Each number is 500 + 40 x the weight over its row's rms, rounded and kept within 0 to 999. Layers, rows and columns count from 0. Numbers have three digits each. The size before them is the row's rms in percent of the matrix's.

# down: layer 9 MLP down (transposed), 1152x384, rms 0.0386, rows 1105-1136, columns 0-95
# up: layer 9 MLP up, 1152x384, rms 0.0445, rows 1106-1137, columns 0-95
down1105 101:516553482487521476546513510529465509535503511461456556594460509476528521416564487486512491488440583573535484439533513501507462432603522516477528569505539480459465506474442512514501493465482441534534533467539551435512578514517508530428511503574491558505519458521514479493490444498412519499
up1106 094:499543466434500498554544432508508477540532463514508512552477413496460430500558545507487442548556530525512447534456520576496439533485490465569409525516518408474518474480533463546514495429494449498549502497555494437586597453558468486488526498507495504540488514525470543454510504484472448441
down1106 097:460487456525504501446501437439511572568470420486545493479467497572483476528542501521525452488522545503525542534425436553472566485452490529562478508456446510468507483546540500469553492453468470497430455526522486426538509530491489450503458554451502526533497529538425505492525465555463488443
up1107 101:510514429533598550516519409550461512514455501533455452477563421486469549574451497543483502504522446539501451471412444470516452528479513472486498556465572534451537443505499505524477435442523479479514532493525594513455510497567507475534482519519451509486518476511526501520517504483501533544
down1107 100:504553479478446546586531577473452547500518518524438531528524476476501506499565496494518465538505470548458466435522510511465514512488522534522551499499510515478509543414543414583483528523486419490557424522540480514493507482542518501546452565543556452500510513388515534451540495530488515507
up1108 106:494520531487464506483486556540468507471511472509521486515492399486510494488595524507502449509419509474522517460540454471496519534489521564508464514461474487496457511508525465518513479500514454553492567494467536431497441493561497504541523464550522514420495508543400502507486589516501504462
down1108 107:512489553514520438469498522498479485509515543454461496557473512475453580461522485503451423483473539517501471534483525441493464503576521495522551584517535504531505503530466523500488463417597525521496488501548439498427513550502500494489506534516521438530469470417481463525524493479568420527
up1109 106:429532535477503485502517470516526460442522519462516501483477498512488524604542534517498463498426481521497503558512476504526465558492467526426524518592569587477470543486556464609529595461575511571554496546519514503456467491464473473433536429497415423608505557578490466486470456538453494497
down1109 105:507502412477448542519499524539503505525455506498440491487575549537535605468500508601565498555496496503550390461482417495568449485424507458528440463513499466499562472556530565461495497465455507525471575568515493508472520429481532490484467494512500547451481438502482528476478508455508425495
up1110 100:407507497496508474498462460451456509480501508451576487469525499519482529522537540444535449506469501449497506563495484506493529453454558473504461503490586516456512588539585533473477539496562539471489484599504515463549547569518532458473514519487497488549600481480479537544441461453520531514
down1110 102:547562495531454506460526617427398473513503540541477510461505457498559478488514454467483517435525492484567491541499556499414533488499506421457452513457459514517540522483503465491488463515498525508414537504487592510454441475500467498557585462560462487524558529587482533585451515489460441499
up1111 104:541583471512555514455512488537504532492524470450589522446600505527490463441504505548531517492485509497484480431525472518531496524444544549504494525452539430413549544519480528545446565422471436449468576491503446440392568472517536505496530505524448436499472532547419475549486496490464446524
down1111 103:442498470489574586450535554510490475497527436519495417506449540470547516509472469495493531478558427568480476561462474559480534587527507504533546483585473491522510491488464458579508498463547465550456539504527512525536445553499498470537534485571508500458446496526465541414505549514445520463
up1112 107:531478488473487475511466509509547500512517413436537504469537465504429502558473498466500521503503459434484511497424467518480493591494492616479471485492515483515460577440488461601577495467561528501575478595535474501526489511543426513494544499512492464469500475456611532416476529494495481452
down1112 110:448453514553549504521569522499527513472524536474611496518543550503522481514387502526575522483464447489478499554496507421531452504465463493522499506479476434532434523471465438492493496515513435494473459456600504455503489514449541456475453488444471501543544504494481482490483584493475449477
up1113 099:475569493432502505480486460551496493474482531523548503525588513543518536517430489524530523501461509469409522609536521634532514491490554441525426507514492495603528525428513525525483526488533445511530497480498524547542475467452547497483440421501476500467463505510491520465489561494496524562
down1113 095:476497555476467585449545478495443484500474499457517504477475530528575619473499525508538551420541447503478498536474555488555520449522487377489467491569472511472517471527493526497521572481520509523537474480450517476507540512542500477470479516489521438494478541472472502455537488435465458530
up1114 095:515472469433549497536434418520473501600417492497471513450546555543532475574547469496495492503419498500508510513504467543541507513491487539521546501455520593486523455486524475503455566455466554488500522481464489495472516475519511547510500527490445460481466509576544472477543462492561512484
down1114 095:493481470507503463466494553490372440483485495522434514545608507519487498467578500548471505545502454520525503500502506511508493506487515453534518478502435471533519454471494485526601530448464482529631451522500476502515561461510526440491487507486379476463579436427499481465502513468461453572
up1115 091:432534520457578515539506478485468511562473485499495530552527477482530411486490480493457515485545523482544490560547486523528490499550548423526470532557465461476484519504521543469480452483492497410412514546529486480508490487491557505432513495512448560432573571489521515488482513522558480492
down1115 094:453457469510492527504528529551522503524552506513476433524517524505526567507481514554476523507587442489479514505476503497458483493474523497561478485488559445468469485549507505491493520464514494567457550515554503514519509508487473515494404485566440449494416606493533465487520534493498490474
up1116 107:523582511500472456551576497552485540537479543520555500431509490491545489519529478434524441458454473491565529454529504540521458431503447479512496497492534514483484490561454530478500498508463576569559534591516563516494474516562443442518507440471549506605463506498469482526518469486501551488
down1116 107:463520463487482497530444454497469508477520436477514490506508522474534515414513498532473566487494541601568473490477537545503539494421489472562458594542501454543470491437437518467544465512451449517480521543575523453527488514449461518496460500478552464546450568427467486514412479501571485458
up1117 105:466501540527503503481563484503535412510477514486538551467518565483469450464454494468460498483576525481491528436461442440528425524521497579438480513525507499441577546480523479478405468458476485484519521519510548550470447595466415509517473504500444503512494506578555507557519499518563522544
down1117 104:570481464496465496503468476513535517473480453536555476545455493564479500452472451463556539446469495502506545515471547454560481537437528488517449476508468540519527508512490489495435517608530566448500517514498486515414530517496502488477498476487517458508523487516533521422536526519519472445
up1118 102:463559516510491504483495514504490605479482472540472513450467506458490497472536523513422511516468550485466526480503464515505502435513478584521487509580490451476494468461494554482534511553508488515477485535506503551557465485557498478406539492500466498494512562498445594453498517528497450469
down1118 098:503465484451504544456528479486500481457491546467563569563513486477526523509581597501495469535467514457519571496437483463460502475443527578519546516476515470438495461569438418435579493532502502531543553515513468500601490574454492434496571503529494527553528532481492502528541546509456445446
up1119 109:458450460482536560440508495498487524532469573460523504551435438455483525480508462481515565540489459493503522560501428473516433458478512489483446535521524436500530520418524523495474544435477529479520551535500503527516532506470548466399537471567451572528493472463389539529476583477541499474
down1119 109:480458550495546444461490537554501488419474511499466499476527382420432503466488544513556558529579441566549540520453448516469492504494586524476471574539586528505538457512504496488481465503440496513449442430456505475566545579462482470475475537478505542537494482489576466457434506546460573496
up1120 103:460423480470543513502513486460560568515503611535581463512532494434533507507546490410557470463443548560568509506442481517470534426495502487510496541423534554457489590484566490480439558381483457535513505586422511437581470517543522532462487519507475470467510586500489564485560503523490463515
down1120 101:526529507474517466519496551534512505507519567481522505472534485476514496530439491552448464462504469533410549508516515512543513530506591543473459494492523530511520560505502469522498474473486525576461491512456530558523537531494461461463518541493510497518494584576485527466432480457449488516
up1121 103:451524437531555498542555491482509465521529489567565482445521473562480548528455555549522530495521614488417500511561463538486437509451536556584513558583539476481479495514491482524551504494529534519601519490440490548497584475463458486524513435494541511513497561493544495469470461556533450485
down1121 104:493535453605562498405472394491490529528561503548588497461524459494483459476465497469491520513479500527513512524560412462492588478487517490500486466557459450468460453454528447516450512563532448608474529443519478551458459483455487534511455496497548475512501514503525516492502548454530589474
up1122 110:502436472448529508481472439567464478463464502493546521557471493511526429558475477496509470519446541564429450512579570605523473490496483508467434528507508484480475435517497396509510494488437544477529489501551501446489490428520505534577492506488485530499523517552499461512424486517537525528
down1122 109:574490550467517470538538471490424481465463529385513539521411492493535474526481471428494567558508540550499456455463520524571506547569518504532542510512479486499476509448449506448475527481503526512533467539476465466449562497508468481498450540581455496542502519456455502514558426507527591489
up1123 106:415539498544519507509494517471452584549482513492487514483552543503460476463531494553477456448479514423476559581501527433507495522509509557529481541513528545483513556508601497572513559535383504505502530550398460483511516540489450534440496514558478497485576496503481475494449457493535502474
down1123 106:465510541441470491532476425491549534447506513529480498502474570509560495548502464496460481491455480489503429534509410542478524441503512510471508461465526522482475577460455445512451411447441438532456508516518454566446517507505481576539456519472534468455484465518558489538417447441458537434
up1124 103:486428467432530513527579412479485448520463485466517453475488432467529464532503480531492472518477515457444488477468511511427585487465538449488503569481455520474565552547522458474493425534532507527436466531476472638514503517483461433441555476455493518484475601510497533522517492517475609527
down1124 103:485525453533518405556442500456475535513501552553509505431493438558447454554522517516540467516450479489542486476478464478476508574452488464563511455480521454481479461474442417428507442464495508506442499467516458436504517561512582455450422534475486514493459461485518408486511465499470543428
up1125 101:477513495477438505481563480471451490505446510548514528591477540494516476488507501543514494515514467490516500477497571457533450480449528585488525510444558485417469511444513574470492505474466477451517549469480440595526538495513531497544500497523517545496515544542483524510493416430485508525
down1125 102:515455492568472413498530495615468559382440511442485478494557544485512526539488452545527470438518555439455528490488517430447450553478521471458497480526455462527415506496486517507511514514459505459519525445467520514454520501480555545420488494480469516468541419562503506553525501497446554458
up1126 097:505500495470472497545563523514541484515481454546471496435562465454475577515483511498465431529434511452518510527462525477504457481429508542490520499456505534446508502475531469538511484459511513475536491493562460594532513483499510518555535450570453386476487531529472488527487433522556499461
down1126 097:464496548505440478545493482505583557481515475471391469472520494452521520529455533490412535520498538542448457492470577507516478531459437557523560505516475478511492481491475510479485509474478529521440495527531550524550493526548490562445485545558471554448492503438481452479503485609444528463
up1127 114:469531522459500576558483521556478464522498537461510486474495500565486454475496497530466507588493526492442521489500465587487467549442509478480495512544490529497383487440535430470558528525546520491470501504496490555528476487509443484488597514538519503485540545521523501518492481570534472465
down1127 113:523512537522455511512497459494526511509485478540493574495450459569488572536516490541531468468533495402477524528439511441525540567498410506529474521499482454497576468491464533528546558569464574499480525398525547477497552470539540501458487594513455576547496407482522509483461482485477485473
up1128 094:497489506577471534524495449561492477473456506431468494512505510503467440569493527512402594450525554476533490506640522522550511472533500492459498577547483472538485511485502528499554527487530492505544453492445560474574552463481435432447532407528532509549494504466535445537446549458480449488
down1128 096:517498472464451487506503435435559540527543572473529471440540486531534530498460413527460554485547506525502502551517496538515487449520537471553506517497542505470528417436544512470447480455572429574550449426555529507462539500448507461499499535520575434522478539517531480494526470515507496486
up1129 110:407432506505527528454570463510497496469451448472531520461493438442443523503480471453495480497419458478472475453581506601547478492490591428526438577552492445481574585469514439517614552488539515477475488481533503516514542444532510435467483444511473474541506536515445534538495551540538518525
down1129 107:510421479458482525452443519514492452514467453462515523532494570502517508531513531411469437519487498491516554466521566454497502471509548552541448519489462421489495525443639429563461556587502499467488496473530512506498485472485505485460362515528539586504513545459503479500498471480515506491
up1130 100:517468528477579556543577495499469502523459545552504508523546513565422500500435531470518504468556463439472474508453564497508463536493562427505525496489473571547510499460476444572449482446547530522510487498491527625519498537483474534523471513429478509472484515533560529473494487486510606485
down1130 102:547622497479535480541450516503467559502495565513600468518420485433500561533493522532522452441549533471529556497509518528476559568458479495455487472495496491520473499519460470505449503519505495453525478474492532570487498549497500529489420489498549472463477403485504467476508522521462551486
up1131 097:488489532571584484572530486459516491517473525478470552480522487491508495607405522507506526584482520462474451515472467499534491464518490532499512519572519522538465473524531456524509443476484474501496478507523516444417520549527490502549580554490532473546448530530439477493478458444502563456
down1131 096:481416533447562488489491436424523488534541609577468453523440500469469483499499432493461450503466507501552486504459493453436553532440533606487526544508570427413481499459511499528388452497470541497532484518485499534412570489520507407465490478434456459469464514497483564498559440504559536489
up1132 092:497457515488485514429585527482466521495442503453493481517504570547517543483580438493515494544512449567538486481465482458503473454505464527460454551469477481497563443516570520544521509491511563524568551521525536475492465550512460466533567484478526485533506521524489447532455488539446481402
down1132 095:532501464504568468526506471498550544496502571582499538506535476446549517457506516502504464565546503508515542505421473576452480486462487527537506470523533456439411443508534568527495535483526419525456566562527472568560434498525472450486514483460550552550481493498622539529483470519525522486
up1133 091:444458497568541558486534449505435457494512512506500490495477438516426543522458514470536458513488490492461535464493447565586487510465504549569524535492521529480446471442496532482503468461469510423458452491467483523536575473483465413469562447519523605487521578498466514462451510545526507486
down1133 092:484531570557503454457499522530436502448495423484540510480545485657460473529519520450422530495470505535481537423474495446470500478521483498447501474472506473448518474475533518467458533497481439517418529543527528581486448486428524499538538531473520512545479456480486520432541582475476507471
up1134 090:517454457519453501537550451563471526545539485509480504495576553450522546513515492427490482512474467513485470506494474499579469531471506450565479524576544414497516461452540445492453572448508489506511501570488582493498453456510414522476459467496520431542466537551426459535421422481537472510
down1134 091:544517521458585501518477539573487463472507470531472510513421453525504519532585532520480493480485539509526462483433426505468474467480448468516412562552469525523472532567464510499472484470605533510429472535522525542473455470426493509388505494459546496493484508472499462463500477528509481557
up1135 105:491566463512494538551476499507524514502491528546551492535519529464542498506428488471507493468527498496522462469495466513475453494474518548495559474506516480489518496454553378519611515506527481507538487471449504483473467564489505525538526451499554472518444505545478486437495578574504577476
down1135 106:510460522498504572405515487444457504474568479493500525473496556481498419462451484491504499513426555417481456536479433499492487539425475421524480415500517468511555457477555534517531538499477466555533499509426492489525478541458522498501502478540549530602562514477461578508551540492513534526
up1136 094:552502493434552504476517437542566507496466475445471472578514416550490494467489517509559481488395527531515514557590418494498509532530450452442532530507474524551460487549570507504520524459411505507510496541400460529582531431447545496426520515508492551474553603490479452517545521474504442515
down1136 094:586500568501476485530538492496476564530449569531473552497502452445486575519519478441500508539524480379531550502497461476514466487400460508531463535520451508498504511459454466488506419523466461519483475495527505491509584456516554521467471538487503513555496456481458480439566527520439489497
up1137 098:482552486519500467564464526543527481489411461471518463489537500492512470509546514468527449571466453469510495510563450511509516519471583479523513487510505478490486572504493526532570488499485477398500494524526432525515538535541439466452504469521445484452500542522566446529518491484540529532